From a checkpoint of a small transformer trained on Wikipedia.
Training: 133M tokens, 3847 steps.
Each number is 200 + 30 x the weight over its row's rms, rounded and kept within 0 to 999. Layers, rows and columns count from 0. The size before them is the row's rms in percent of the matrix's.

# layer 9 MLP down (transposed), 384x96, rms 0.122, rows 161-197, columns 0-95
104,189,144,153,237,197,230,226,185,200,205,151,181,191,156,224,137,262,213,203,154,176,247,212,193,172,174,235,269,190,227,230,168,233,188,157,223,238,208,207,209,185,181,112,244,170,195,216,203,202,236,237,208,193,196,156,170,218,215,207,242,237,214,197,197,153,227,230,185,191,164,219,217,186,211,231,220,202,161,176,223,239,172,249,178,216,144,197,210,211,194,151,202,171,220,204,202
098,145,182,236,212,183,207,231,183,142,176,138,192,231,196,208,180,177,224,188,204,230,207,160,243,191,225,208,183,168,215,217,199,179,195,200,228,147,187,186,221,268,214,202,193,193,178,210,205,175,221,211,232,237,175,185,180,183,219,302,143,231,186,156,155,206,176,199,204,185,229,188,206,186,209,264,228,191,159,174,171,193,182,162,219,240,208,261,200,205,194,156,149,265,203,166,209
113,225,125,215,197,254,192,190,215,209,192,169,201,173,210,227,221,234,176,224,213,233,257,191,269,190,201,175,205,246,242,205,220,156,195,235,243,217,202,192,260,240,271,209,199,220,255,154,164,193,180,203,215,218,219,172,188,226,180,222,178,171,225,177,200,228,200,166,166,256,214,205,109,179,203,214,240,236,171,172,247,168,209,220,187,189,219,180,211,197,206,190,161,228,225,202,194
101,220,206,158,212,190,187,200,178,253,205,211,195,150,196,184,195,124,156,171,238,219,205,159,181,197,128,136,225,229,208,165,168,241,272,220,217,226,253,248,206,185,244,192,207,154,197,211,166,154,241,191,234,180,176,195,181,225,218,202,158,179,168,201,185,218,196,211,155,170,172,168,204,188,165,203,231,213,258,233,193,177,213,209,168,205,190,199,167,206,225,218,195,172,133,212,223
092,204,193,182,198,173,193,188,215,236,208,228,173,182,175,160,200,264,203,216,186,190,217,136,138,249,198,171,252,168,238,164,139,256,200,181,178,189,182,214,200,187,164,242,215,236,194,199,213,180,226,180,221,183,221,157,188,200,220,164,187,163,194,232,236,226,235,191,213,200,158,191,170,200,216,205,206,125,271,260,198,167,254,188,229,178,174,200,191,206,230,166,141,217,237,178,203
098,262,195,214,230,198,205,164,208,222,266,242,226,173,141,211,246,207,222,163,213,190,212,186,258,238,210,213,210,215,222,192,196,156,212,199,172,194,234,172,149,214,143,159,165,203,187,240,231,219,201,218,173,217,160,225,222,259,145,154,138,171,201,221,164,157,154,199,229,210,194,214,200,180,190,229,167,225,178,249,192,180,189,253,211,176,184,166,208,143,217,202,184,190,195,197,165
089,194,229,212,215,189,245,220,234,189,209,269,171,173,255,218,194,159,187,220,184,172,160,198,170,177,201,169,174,167,185,220,232,160,162,213,170,202,155,197,218,163,193,167,213,176,238,127,218,184,212,167,211,220,198,199,194,227,213,265,214,189,196,258,176,244,189,162,258,203,197,219,268,245,213,250,144,212,173,174,172,231,168,233,211,231,204,177,217,166,176,218,168,207,186,182,156
099,172,207,209,189,254,202,203,211,105,187,209,212,218,240,198,219,170,173,197,178,169,177,184,205,206,171,188,174,220,187,195,218,182,221,142,153,195,151,206,271,207,222,213,229,211,187,182,187,233,192,223,192,162,201,238,262,178,240,171,142,188,259,208,183,234,201,261,199,233,168,241,167,196,230,188,216,191,148,178,163,204,238,239,168,225,251,188,176,197,236,224,184,204,194,216,146
090,192,179,203,182,132,205,248,192,247,190,257,184,205,270,206,201,170,249,191,211,236,189,189,216,198,209,162,257,194,127,221,229,236,181,261,190,217,168,189,187,176,202,190,213,177,161,186,154,215,233,197,236,196,171,169,219,214,213,184,146,242,187,194,186,192,219,193,244,173,173,218,190,190,248,214,203,199,235,146,215,234,249,245,227,187,207,211,193,260,252,210,210,223,216,242,233
108,238,206,184,194,253,187,222,223,207,238,202,193,215,171,183,122,239,209,202,156,217,244,182,171,191,252,182,252,230,160,212,220,170,193,153,215,185,198,251,160,213,176,152,207,161,193,230,194,241,253,203,226,239,181,156,233,139,198,220,154,190,251,231,173,239,203,171,153,207,163,148,220,154,183,208,156,194,225,203,224,226,231,227,202,166,193,163,222,213,201,218,193,231,203,193,195
098,197,189,225,208,211,232,222,164,190,197,227,184,180,193,205,163,143,187,171,178,180,181,164,218,222,212,175,208,164,186,190,193,198,194,235,216,207,235,176,202,220,165,232,192,199,208,185,221,222,243,185,187,156,244,176,244,250,194,181,199,180,203,212,143,161,219,176,196,180,240,237,292,218,131,220,247,232,171,250,209,217,247,192,257,167,198,221,128,176,136,225,197,186,197,201,150
101,220,203,146,239,260,180,168,195,213,187,189,199,221,193,232,239,238,223,155,224,242,213,188,203,152,203,228,183,204,234,183,209,199,185,223,220,206,181,203,234,151,181,203,212,157,216,215,208,222,244,231,228,186,259,200,131,225,239,216,237,147,247,161,208,235,240,283,238,194,182,184,217,213,181,200,204,193,237,190,185,224,195,215,124,241,226,236,189,250,204,221,191,186,202,183,156
075,268,215,188,184,168,141,244,233,253,185,193,261,194,166,203,260,155,239,192,181,231,173,176,159,235,222,224,145,227,203,193,214,183,269,222,166,214,228,251,250,227,183,233,239,181,130,172,219,205,223,224,181,233,185,228,184,176,192,209,201,231,210,207,205,181,213,209,175,213,206,208,192,152,181,217,209,183,246,192,209,196,223,216,174,210,182,209,173,135,151,220,216,193,212,235,229
109,199,261,190,183,197,158,179,194,198,251,142,219,167,235,184,170,191,205,226,234,194,249,184,176,201,171,206,222,223,273,216,237,225,206,182,222,176,198,227,261,166,187,196,193,213,185,200,163,198,187,160,235,167,209,242,201,255,186,200,297,170,186,180,226,182,184,181,208,176,203,213,207,219,215,238,217,213,186,204,258,189,209,152,150,196,214,205,225,194,148,231,244,162,171,242,251
095,205,215,216,123,254,165,269,187,185,189,203,190,186,222,164,177,246,158,230,218,212,184,210,190,161,200,204,190,154,218,197,198,214,238,165,211,174,152,140,212,187,139,211,219,223,260,215,230,198,242,227,200,199,241,250,169,212,179,180,211,255,206,202,206,199,278,188,208,225,149,213,197,247,208,226,205,228,191,232,176,214,189,174,256,163,235,214,161,216,180,201,170,204,181,228,175
104,197,129,205,219,218,203,179,180,218,200,193,199,166,214,222,170,141,229,253,152,183,203,221,179,238,253,232,208,232,199,192,194,257,220,182,220,186,207,183,257,236,166,210,188,247,175,182,213,143,210,167,186,237,166,191,177,164,220,197,200,182,176,186,240,204,230,153,223,143,203,203,213,177,247,174,261,179,229,226,249,195,161,201,227,169,192,264,147,214,171,230,215,208,238,222,211
103,195,155,194,235,204,154,168,232,134,217,204,186,224,190,212,215,196,184,187,222,199,199,160,178,203,209,162,205,212,183,185,179,228,194,231,207,237,220,198,222,196,174,218,201,162,153,161,227,170,225,214,209,191,253,227,174,212,230,193,164,188,231,174,233,186,191,201,285,182,206,247,199,238,233,250,236,224,162,188,137,220,126,204,190,177,198,183,192,157,217,152,278,167,248,222,168
099,221,173,172,192,168,183,183,184,224,115,251,265,173,199,169,204,231,235,174,164,224,170,211,169,279,159,234,198,195,257,170,184,205,208,226,249,138,163,184,202,191,216,220,133,192,220,143,209,200,209,202,166,199,170,227,185,235,193,180,210,210,202,239,223,209,203,212,151,209,190,209,165,204,234,202,232,206,230,204,228,211,197,164,194,247,170,176,232,163,209,230,159,152,177,206,210
102,149,192,239,202,218,222,201,148,199,175,201,193,196,190,184,252,131,201,222,259,177,209,173,183,201,212,159,171,202,173,179,229,196,210,169,185,195,192,170,218,238,176,161,231,185,194,182,223,213,182,171,117,105,172,189,197,203,159,210,191,185,244,165,163,221,220,251,193,200,180,230,176,224,140,219,215,162,231,194,153,217,213,188,200,179,165,154,206,195,150,215,191,221,148,234,224
096,190,196,220,243,176,177,191,177,243,203,197,209,228,188,202,190,240,211,223,244,233,224,154,210,253,186,167,213,305,233,190,196,211,223,140,235,227,199,188,217,198,165,199,232,193,180,197,197,214,184,226,141,216,187,180,176,196,177,163,202,228,240,182,203,216,264,191,284,235,183,251,220,194,196,180,193,219,208,151,197,217,182,161,183,229,175,222,250,194,246,183,230,155,168,218,243
093,159,229,170,193,225,175,190,157,216,251,167,243,268,231,250,207,131,144,200,204,229,176,161,241,166,173,184,216,208,211,217,202,202,234,250,212,208,150,199,159,127,174,221,196,230,173,200,162,238,197,215,208,238,203,182,208,203,234,180,173,177,155,140,212,192,223,148,179,196,171,240,184,253,219,171,194,232,156,174,204,178,183,216,229,187,202,194,186,197,163,182,238,179,216,178,202
092,200,161,184,179,224,159,213,246,177,241,207,215,152,212,181,191,204,131,205,211,203,203,210,219,211,207,242,268,228,218,134,197,211,212,212,195,172,247,148,222,187,229,189,209,160,231,193,220,203,240,131,179,197,166,246,198,184,154,216,179,182,143,266,194,188,213,245,224,253,249,218,202,257,206,204,180,216,174,208,213,192,209,198,216,214,248,195,187,168,173,201,251,194,169,188,146
101,210,249,165,173,175,187,288,221,221,264,149,183,183,236,141,192,226,185,211,210,187,184,191,154,210,177,192,203,209,245,181,184,201,203,185,213,180,173,190,219,171,198,199,192,189,135,154,196,151,199,158,221,238,185,221,253,206,133,210,169,204,214,221,165,192,199,150,166,225,169,191,187,147,218,157,228,192,230,267,214,222,209,225,217,218,209,220,216,197,207,189,202,139,242,159,210
087,147,175,228,167,201,177,144,175,174,196,230,207,169,238,190,193,242,199,192,205,191,170,167,201,201,156,212,195,211,209,194,175,191,176,210,190,209,145,221,150,236,168,196,206,242,147,248,218,183,154,197,220,192,199,178,235,219,146,197,150,195,208,183,235,193,173,228,196,184,200,154,200,200,165,248,211,207,81,180,163,236,172,213,182,221,232,260,237,218,236,236,232,226,184,194,208
115,197,88,177,173,228,207,240,243,214,217,205,187,219,231,244,189,203,215,213,221,151,212,191,187,215,234,203,179,232,185,199,179,162,161,231,177,215,178,191,194,201,238,170,159,243,188,120,215,172,189,229,194,92,217,211,229,198,194,215,210,267,230,222,195,212,186,171,228,209,173,194,214,199,188,187,147,188,227,208,175,191,220,173,187,185,168,231,199,168,188,176,219,149,187,179,161
094,245,202,169,218,148,153,149,199,211,210,212,186,148,181,262,194,180,195,223,130,237,166,196,110,175,200,181,196,207,214,202,228,211,203,207,212,152,187,253,146,216,183,205,178,189,198,221,202,214,209,144,182,236,224,174,179,260,165,203,171,200,183,205,213,240,165,237,194,186,223,221,250,154,170,172,214,201,204,177,216,193,182,167,204,197,238,200,180,181,247,231,194,283,198,196,206
101,166,199,192,255,237,187,168,150,213,117,230,216,263,163,171,177,190,252,174,210,167,198,184,241,186,223,156,217,186,231,185,181,184,203,198,189,224,191,213,161,179,120,240,216,240,238,203,174,176,199,156,144,140,220,237,268,156,195,199,183,204,195,162,200,227,192,245,199,176,203,187,239,168,188,190,166,215,236,173,216,238,184,219,183,176,229,204,182,197,220,204,200,224,182,182,222
114,196,255,128,193,201,225,181,262,174,163,198,202,195,201,183,226,201,191,244,223,209,209,216,181,187,211,154,237,230,178,248,184,160,224,195,179,177,232,224,195,192,220,204,235,185,197,189,196,225,180,215,172,199,172,193,172,208,239,274,195,214,139,166,194,199,219,192,204,215,182,227,185,252,185,242,161,200,263,188,233,224,220,155,198,156,142,212,127,253,166,214,220,153,152,207,221
105,210,216,290,195,223,221,146,262,150,195,179,142,208,196,187,166,124,207,221,196,180,192,248,186,207,136,154,203,182,190,199,206,240,196,172,180,213,205,170,181,202,223,234,182,196,221,161,193,171,244,240,161,199,196,215,210,219,179,191,211,207,207,251,173,228,167,184,199,211,180,187,235,199,189,227,190,224,94,240,233,217,239,198,191,197,196,245,215,196,209,177,188,223,170,233,221
096,176,248,259,196,191,192,225,201,231,161,215,206,248,250,234,153,157,220,150,141,180,219,258,203,195,256,218,235,183,179,213,234,188,191,166,174,176,171,209,253,209,192,222,246,205,258,189,188,206,156,202,239,205,206,204,198,192,193,228,214,211,197,141,195,191,278,226,203,203,150,224,206,197,236,236,138,181,257,196,242,206,188,205,189,196,229,197,226,241,200,173,228,217,227,198,173
106,222,193,186,230,185,179,105,173,238,267,194,206,160,209,234,213,110,229,165,176,179,178,231,226,232,164,175,169,197,205,250,216,212,176,132,240,176,208,172,237,191,183,178,183,242,218,219,217,223,157,177,214,195,196,174,214,239,182,203,201,210,157,180,206,199,218,162,230,187,132,156,199,214,180,247,229,212,158,186,201,215,179,178,175,148,183,168,197,193,218,193,170,180,194,185,179
121,160,204,173,212,183,201,164,201,234,190,268,255,189,219,193,238,170,163,188,216,141,146,228,194,196,141,209,119,187,151,233,194,178,236,180,183,210,221,213,155,220,163,207,193,185,242,226,192,204,194,200,193,194,182,223,215,188,206,175,152,208,212,185,186,168,193,211,243,172,232,220,234,181,238,186,249,235,249,255,191,240,165,147,175,172,197,228,212,221,175,206,207,154,224,143,182
093,223,185,213,183,178,227,187,191,192,206,206,190,204,171,175,185,205,238,197,132,158,218,203,198,266,143,186,192,253,252,184,209,237,207,203,214,192,150,215,209,193,243,210,197,210,246,255,211,248,198,204,190,211,137,233,195,163,225,223,157,202,186,182,244,221,271,207,198,260,198,240,162,218,177,171,191,135,186,207,209,207,225,185,203,211,182,160,157,170,198,213,167,155,128,221,184
096,200,292,202,227,187,170,267,196,248,175,189,215,231,220,202,227,181,196,170,158,183,182,179,226,167,244,214,224,187,192,191,205,187,214,236,185,206,198,216,257,228,222,190,224,217,230,193,240,144,161,175,210,252,202,183,207,208,208,180,176,180,157,232,186,198,256,187,204,225,237,147,116,167,210,227,240,159,213,196,190,177,248,208,206,230,184,199,181,166,138,187,241,201,195,197,153
080,110,171,221,193,213,159,192,176,186,188,222,222,230,175,193,222,179,212,214,204,242,183,228,201,211,199,218,262,209,246,181,139,175,181,206,249,212,253,164,196,187,167,216,196,203,174,213,237,207,253,181,155,208,194,173,192,173,177,196,191,180,171,241,228,192,189,251,188,189,223,173,188,137,206,147,184,187,232,246,183,181,180,120,262,186,178,215,216,176,165,249,200,189,194,157,179
104,191,120,243,176,199,220,217,192,198,238,190,214,160,205,258,152,153,193,217,170,204,209,212,231,184,209,196,210,248,202,183,169,172,223,183,200,151,246,243,157,204,197,211,207,210,143,160,198,167,148,180,199,217,171,208,147,146,142,192,135,209,226,249,254,230,190,189,211,196,207,185,180,195,221,177,160,203,139,193,190,254,220,193,191,216,208,191,215,218,134,194,188,200,197,192,160
100,173,219,229,154,210,205,230,175,202,151,189,189,183,218,211,161,154,237,184,212,198,227,194,236,159,212,189,284,179,217,208,164,195,176,208,196,236,160,154,186,175,241,242,175,205,230,154,248,154,231,196,208,227,204,188,250,217,238,222,208,222,232,159,212,198,192,260,248,204,206,227,148,171,178,241,228,181,204,233,178,258,174,164,232,237,244,219,216,174,186,222,214,176,231,158,223
# layer 9 MLP up, 384x96, rms 0.131, rows 162-197, columns 0-95
095,232,178,208,192,231,205,216,216,192,207,219,180,189,206,178,165,236,152,211,182,186,198,143,210,183,197,168,201,269,170,191,160,188,183,233,194,199,178,196,181,185,214,199,211,131,234,184,257,232,193,194,176,200,149,151,222,262,121,260,222,251,224,182,210,139,211,188,208,195,175,201,202,249,137,200,187,211,219,221,256,225,192,185,241,261,213,238,199,219,201,197,198,173,158,192,231
113,175,188,205,174,200,228,231,213,226,201,212,186,170,207,195,188,241,194,199,161,243,191,204,182,142,208,151,153,171,209,188,220,196,157,198,205,239,158,200,227,249,214,156,150,169,219,186,239,207,219,205,217,189,212,203,231,243,152,196,184,153,196,156,244,156,159,190,161,229,271,171,215,217,182,204,202,188,212,246,219,222,255,227,167,226,202,179,228,277,226,219,203,124,224,216,234
100,210,194,193,183,184,212,225,221,164,205,212,172,271,210,206,202,185,154,243,194,223,192,198,197,161,240,155,189,185,178,184,201,173,179,249,174,188,154,193,192,229,242,210,221,152,207,162,287,161,244,175,159,189,208,219,216,252,207,176,146,177,204,211,160,174,182,156,167,194,191,162,223,192,231,195,271,181,178,221,157,187,163,214,196,269,169,168,207,224,198,224,160,166,161,212,215
087,251,247,124,174,198,177,206,256,191,263,172,174,173,192,181,149,197,207,196,177,197,232,116,192,186,180,208,225,151,184,250,151,230,198,180,232,151,185,203,235,196,248,212,210,195,235,214,260,237,212,176,217,221,195,193,208,190,137,220,180,181,206,181,211,214,159,206,180,247,177,237,141,192,195,182,236,175,154,216,207,194,223,207,229,185,214,189,213,216,216,189,163,213,229,167,165
100,262,189,160,200,179,192,230,236,234,174,191,239,189,199,198,200,179,188,216,141,196,187,144,153,193,212,168,175,188,143,171,218,205,163,232,182,234,169,240,205,178,171,214,204,210,192,194,213,216,204,220,186,164,184,138,206,211,199,177,172,173,258,205,189,183,155,182,143,211,180,157,210,237,233,151,228,207,250,224,258,132,224,171,189,221,206,245,223,240,232,259,200,187,204,162,217
086,240,198,213,194,217,180,220,269,244,208,174,237,196,182,169,205,200,197,213,177,149,183,168,204,235,172,201,178,205,132,169,189,246,196,216,222,201,234,201,192,251,164,201,161,201,161,243,232,212,214,232,145,209,152,184,235,204,207,166,168,193,222,180,199,180,190,234,193,131,173,139,135,160,197,172,225,180,222,223,245,210,185,201,204,219,228,235,165,180,214,220,209,193,227,228,282
103,253,230,174,167,204,193,229,227,168,218,249,179,239,200,192,199,249,202,225,217,277,194,251,188,187,205,185,187,218,165,215,236,197,159,257,142,157,205,198,163,237,188,186,241,186,165,184,214,158,234,191,203,182,204,186,187,205,198,153,211,216,156,172,240,202,168,199,165,171,225,235,203,154,215,242,192,165,234,238,191,202,140,210,196,184,229,189,203,174,143,215,121,229,233,193,198
090,187,184,252,153,199,121,189,202,217,184,230,204,233,224,225,137,225,134,210,190,181,185,197,166,214,242,221,175,242,194,197,191,193,165,191,229,276,239,201,206,210,205,171,250,213,207,224,159,219,197,194,265,234,162,161,214,233,154,167,185,229,163,230,174,155,211,206,173,201,216,218,233,256,207,215,205,255,232,191,193,223,191,233,193,233,173,183,198,195,171,171,159,178,153,192,185
109,198,188,217,198,252,161,229,162,217,271,185,225,174,192,219,213,220,164,203,221,219,195,181,164,190,228,183,174,187,115,179,222,172,244,209,183,183,175,160,222,204,258,205,176,199,198,201,191,177,229,234,167,186,229,174,247,251,231,217,170,216,184,200,175,113,272,228,205,197,212,173,165,187,200,209,252,174,229,159,214,166,223,199,194,254,169,176,205,224,193,136,200,186,193,193,231
097,218,226,191,253,156,202,236,218,186,196,139,261,252,206,149,205,225,171,189,177,228,206,205,167,205,248,219,226,185,201,229,222,231,185,196,210,206,202,197,263,216,226,223,206,191,189,208,169,157,195,238,195,191,179,148,181,159,209,265,135,193,214,200,242,176,153,239,168,179,164,207,214,234,230,221,177,189,191,177,202,173,135,233,207,207,193,162,192,202,201,161,184,199,276,250,232
099,172,272,176,270,204,229,201,235,175,152,250,197,205,202,190,265,208,224,165,202,185,175,211,200,228,194,150,167,167,191,161,202,256,227,194,208,177,213,182,171,223,245,145,200,197,171,183,253,160,216,214,199,207,237,222,219,215,157,183,217,132,212,221,253,132,227,174,184,211,227,193,205,205,214,208,159,194,190,186,285,200,225,185,231,197,216,189,197,190,236,214,197,196,157,184,193
084,211,182,237,215,202,253,177,183,112,222,194,180,161,194,201,235,204,170,230,224,192,211,196,216,139,174,185,216,119,191,263,146,230,142,195,180,207,175,161,203,208,224,220,198,190,262,147,177,208,211,194,217,173,205,169,227,206,139,187,209,212,190,212,185,174,195,215,206,237,164,156,261,235,216,248,165,236,206,190,208,253,176,229,227,206,190,184,221,236,199,198,214,178,210,164,201
108,191,224,222,195,175,170,252,199,224,237,220,236,211,157,192,208,224,205,205,192,219,197,140,256,147,230,243,179,204,161,208,198,195,252,187,175,254,197,229,220,194,237,177,203,188,180,229,275,201,211,194,189,222,221,164,172,198,199,211,223,197,159,181,230,146,179,209,189,159,207,154,244,157,211,139,144,234,151,245,179,224,152,199,185,230,158,167,175,209,210,169,177,246,208,173,201
094,226,192,112,155,222,167,178,218,221,240,196,190,203,188,173,175,246,223,204,232,182,212,169,218,196,198,228,216,218,206,195,160,264,241,197,207,181,167,192,200,247,160,161,265,166,146,201,258,206,231,172,209,156,196,182,196,247,200,181,174,159,222,202,149,175,207,222,176,206,214,220,212,227,224,195,198,253,213,191,218,214,223,251,220,189,268,165,161,219,147,226,242,179,211,197,191
096,239,227,211,232,198,183,225,191,204,193,193,183,174,177,200,222,284,194,240,179,166,212,216,196,169,204,151,209,199,187,204,170,224,194,185,220,194,180,138,189,177,195,147,187,197,239,205,202,237,226,217,211,202,144,190,166,233,228,131,212,196,171,158,217,129,192,146,168,200,195,126,179,169,208,216,231,206,207,254,229,170,209,169,250,200,198,206,214,217,144,187,227,240,262,158,216
109,199,184,162,221,199,237,220,195,211,191,189,208,235,166,207,209,211,223,245,171,158,154,264,189,219,183,247,170,190,150,190,166,265,191,228,231,213,189,212,177,209,204,152,194,195,242,228,215,243,234,267,154,194,160,171,244,167,141,162,195,235,201,218,193,173,229,209,213,191,219,135,207,203,160,196,201,221,211,223,224,221,239,185,232,217,263,204,185,245,190,217,235,140,171,222,222
104,174,236,204,225,204,188,182,254,225,240,230,202,200,178,191,201,198,200,187,197,249,189,180,153,243,177,209,187,207,235,211,189,214,190,249,186,212,258,263,110,182,156,186,206,237,262,152,182,206,202,193,232,234,188,208,220,205,256,135,192,168,195,173,230,183,174,173,191,218,163,127,214,236,156,185,184,192,226,216,208,234,165,203,220,233,201,189,163,219,210,224,203,148,189,152,193
098,191,234,201,268,195,187,236,225,252,242,249,199,229,217,185,207,221,196,235,177,211,192,200,193,153,194,227,176,186,201,225,196,207,174,193,177,172,207,201,230,195,260,205,205,240,198,178,221,216,208,197,172,200,162,143,185,211,187,236,224,195,138,165,188,263,182,234,184,197,222,146,180,209,235,176,176,206,215,310,239,235,228,246,201,215,210,227,194,274,163,211,244,199,207,196,214
094,241,217,206,214,187,198,284,214,198,199,260,169,215,220,217,226,207,205,221,221,187,168,250,219,239,246,164,197,189,188,234,174,212,294,236,156,223,256,241,168,227,242,225,246,207,178,196,199,174,240,195,203,244,156,251,201,202,178,234,172,199,153,238,217,204,166,165,173,209,187,199,209,182,213,177,236,183,198,170,208,198,206,236,178,187,147,196,203,209,141,189,156,219,171,217,215
094,205,227,189,194,208,216,199,218,185,234,184,153,197,254,229,212,189,202,221,139,204,183,205,124,143,230,170,194,186,190,198,179,195,222,198,193,170,170,182,197,250,154,153,247,192,252,159,225,168,207,173,166,187,219,201,235,211,218,218,132,174,201,224,198,191,212,175,173,181,196,205,232,186,239,267,208,196,185,221,216,265,249,201,173,246,184,190,221,213,170,246,149,141,158,231,183
093,183,218,226,202,216,210,191,250,216,187,202,159,209,169,218,165,239,225,227,210,186,158,274,220,185,188,182,134,195,227,253,164,190,164,247,204,181,178,180,242,253,229,149,200,219,177,247,161,208,201,197,231,234,195,209,219,159,247,178,243,203,193,187,173,191,198,202,136,169,164,181,197,224,155,169,217,263,217,239,251,207,209,197,215,237,191,199,160,251,224,213,180,191,242,183,228
102,189,218,201,208,177,193,201,221,188,261,225,182,216,225,208,169,179,201,208,191,228,203,250,217,251,185,118,174,194,217,204,224,234,210,193,168,198,219,194,179,219,182,181,166,183,223,181,159,176,192,162,199,267,185,219,257,142,177,177,202,236,182,181,201,188,236,224,176,186,206,163,173,166,173,142,151,262,198,236,204,189,177,182,220,226,213,115,178,194,167,161,150,160,256,208,208
097,241,204,213,223,155,209,215,230,231,206,174,160,194,187,220,133,209,169,188,239,184,190,203,226,213,220,179,167,136,209,195,212,189,206,248,187,152,210,204,146,196,211,197,224,170,171,148,219,227,218,147,223,230,162,197,221,205,169,192,239,224,186,214,200,224,192,204,188,179,200,199,163,257,193,289,195,188,188,189,248,200,141,195,264,211,210,210,201,227,165,139,179,123,210,236,192
120,233,169,178,214,223,175,267,247,209,254,169,179,200,223,189,186,250,139,211,171,195,167,245,225,219,217,269,151,237,161,226,219,183,185,240,170,190,254,229,223,208,210,229,203,176,241,230,224,197,246,256,224,143,177,181,226,179,210,163,164,209,240,206,197,165,257,221,191,195,219,186,188,183,190,192,220,194,274,232,200,183,193,163,219,217,182,211,166,195,166,184,222,199,213,231,198
088,178,201,204,213,159,203,266,287,201,211,219,203,201,205,181,184,229,160,178,219,216,230,188,168,176,219,159,187,177,179,178,216,180,168,206,161,200,213,225,225,226,165,225,252,214,293,169,218,192,213,220,222,223,202,163,233,195,226,243,227,207,182,245,197,172,160,126,225,213,207,182,207,201,260,185,202,178,135,200,171,156,186,198,155,215,158,158,206,212,190,149,161,180,206,213,205
103,206,234,163,232,188,127,205,247,203,213,186,193,153,163,205,261,198,148,189,173,241,179,174,177,209,209,228,210,220,230,166,194,221,237,272,235,224,213,208,236,245,212,169,214,236,199,183,223,229,184,179,162,213,210,250,187,194,222,175,179,213,125,204,190,169,176,231,219,159,183,197,256,175,189,189,170,170,277,221,204,201,167,188,220,214,247,227,162,186,203,178,185,224,222,177,249
116,222,224,218,228,186,232,234,208,204,270,195,209,204,175,208,178,213,152,186,190,204,145,156,217,247,204,191,180,193,191,172,222,277,258,237,217,243,222,211,181,263,188,195,175,205,170,203,207,182,196,206,217,263,233,234,249,297,200,165,226,193,222,179,160,210,188,206,207,230,186,174,230,186,185,210,215,247,201,254,174,191,205,178,174,189,198,231,165,181,158,208,208,169,157,157,182
102,237,199,173,190,201,177,211,215,198,211,197,187,195,210,191,213,217,196,253,177,160,186,184,179,243,195,206,172,194,198,190,211,187,227,193,158,149,186,196,167,272,170,164,181,187,190,210,211,133,226,203,185,174,173,239,272,191,160,163,170,264,226,170,215,173,193,218,234,175,153,161,175,191,171,229,201,184,195,183,195,169,198,275,209,238,227,168,160,175,188,191,164,182,201,232,304
092,248,201,169,244,219,230,208,235,238,215,230,104,145,142,189,201,202,223,191,170,232,203,246,191,200,234,194,178,177,185,172,185,179,199,194,204,154,219,166,246,198,221,198,190,191,209,183,259,188,242,182,164,221,239,218,231,198,200,207,202,174,194,213,268,184,152,228,232,221,190,127,196,195,215,168,163,196,199,165,184,157,169,176,156,201,156,231,221,208,180,178,210,134,213,223,185
112,242,226,161,205,183,214,194,196,224,192,187,255,168,164,200,224,177,217,172,148,204,223,233,268,179,231,212,121,176,200,244,180,207,180,206,255,196,203,182,210,153,144,178,191,206,286,209,229,187,250,173,188,184,196,167,227,199,191,212,228,180,195,186,221,181,188,162,181,217,172,188,200,200,177,183,260,264,230,161,255,212,189,192,228,196,192,176,205,256,211,227,176,197,244,160,176
110,191,295,179,258,215,232,200,213,191,216,174,244,240,181,155,216,228,163,188,179,254,168,170,207,157,166,220,222,207,161,198,192,227,231,158,148,155,221,185,199,200,187,182,225,122,166,222,204,213,227,196,173,215,209,212,238,214,205,207,206,169,158,192,225,194,206,220,165,188,231,151,224,163,218,224,181,212,197,250,174,190,181,250,218,239,204,200,189,174,186,189,160,186,173,197,281
094,244,200,210,180,172,183,226,206,232,244,212,192,208,184,197,206,202,147,226,199,145,191,162,195,238,196,169,216,217,209,221,166,201,227,226,198,166,217,237,216,259,210,186,190,225,192,212,204,162,217,206,202,212,203,282,174,265,191,177,247,279,237,206,236,189,254,257,224,246,233,209,223,214,240,163,179,168,186,223,190,228,229,210,222,216,227,247,172,242,201,158,173,211,150,175,240
095,197,178,152,139,181,228,220,233,166,241,165,198,241,186,167,215,200,168,203,274,221,165,202,260,204,200,204,221,209,173,169,204,268,178,178,179,208,219,246,166,153,193,162,202,182,189,213,219,156,198,158,168,145,237,203,237,174,221,208,153,189,247,209,181,220,195,188,241,169,179,208,217,279,230,219,188,208,188,219,218,264,204,175,176,214,214,147,180,225,203,179,199,193,190,239,224
078,273,244,194,174,209,228,171,205,219,178,148,193,216,195,217,157,236,177,234,190,208,135,190,156,232,195,146,120,176,217,169,245,195,229,160,175,175,186,215,227,230,213,171,182,227,181,265,195,146,222,203,241,146,225,205,181,185,194,217,165,194,216,168,194,219,201,198,257,242,212,230,215,241,190,175,234,239,197,169,215,243,194,231,176,198,224,190,182,187,172,218,155,204,223,229,185
096,168,211,215,220,156,229,198,258,197,188,201,196,274,196,218,203,224,204,224,197,264,191,203,191,219,221,155,169,224,176,198,191,196,245,195,245,187,211,180,208,236,201,176,141,216,208,184,165,187,258,210,215,145,205,173,263,232,249,158,178,201,204,211,184,249,163,183,151,189,228,203,156,247,198,192,177,246,222,248,186,258,201,208,193,225,143,203,168,214,158,194,165,174,251,204,215
099,212,211,181,208,171,191,186,256,162,188,213,199,242,230,227,140,211,176,165,172,243,193,238,182,205,259,195,212,193,162,156,206,213,202,227,220,187,231,224,200,206,216,176,239,160,229,186,221,224,201,163,192,237,149,192,245,231,191,202,193,175,152,245,194,205,225,164,156,183,155,137,253,213,236,165,234,185,187,208,164,219,242,270,261,212,158,175,178,232,190,171,181,208,192,213,243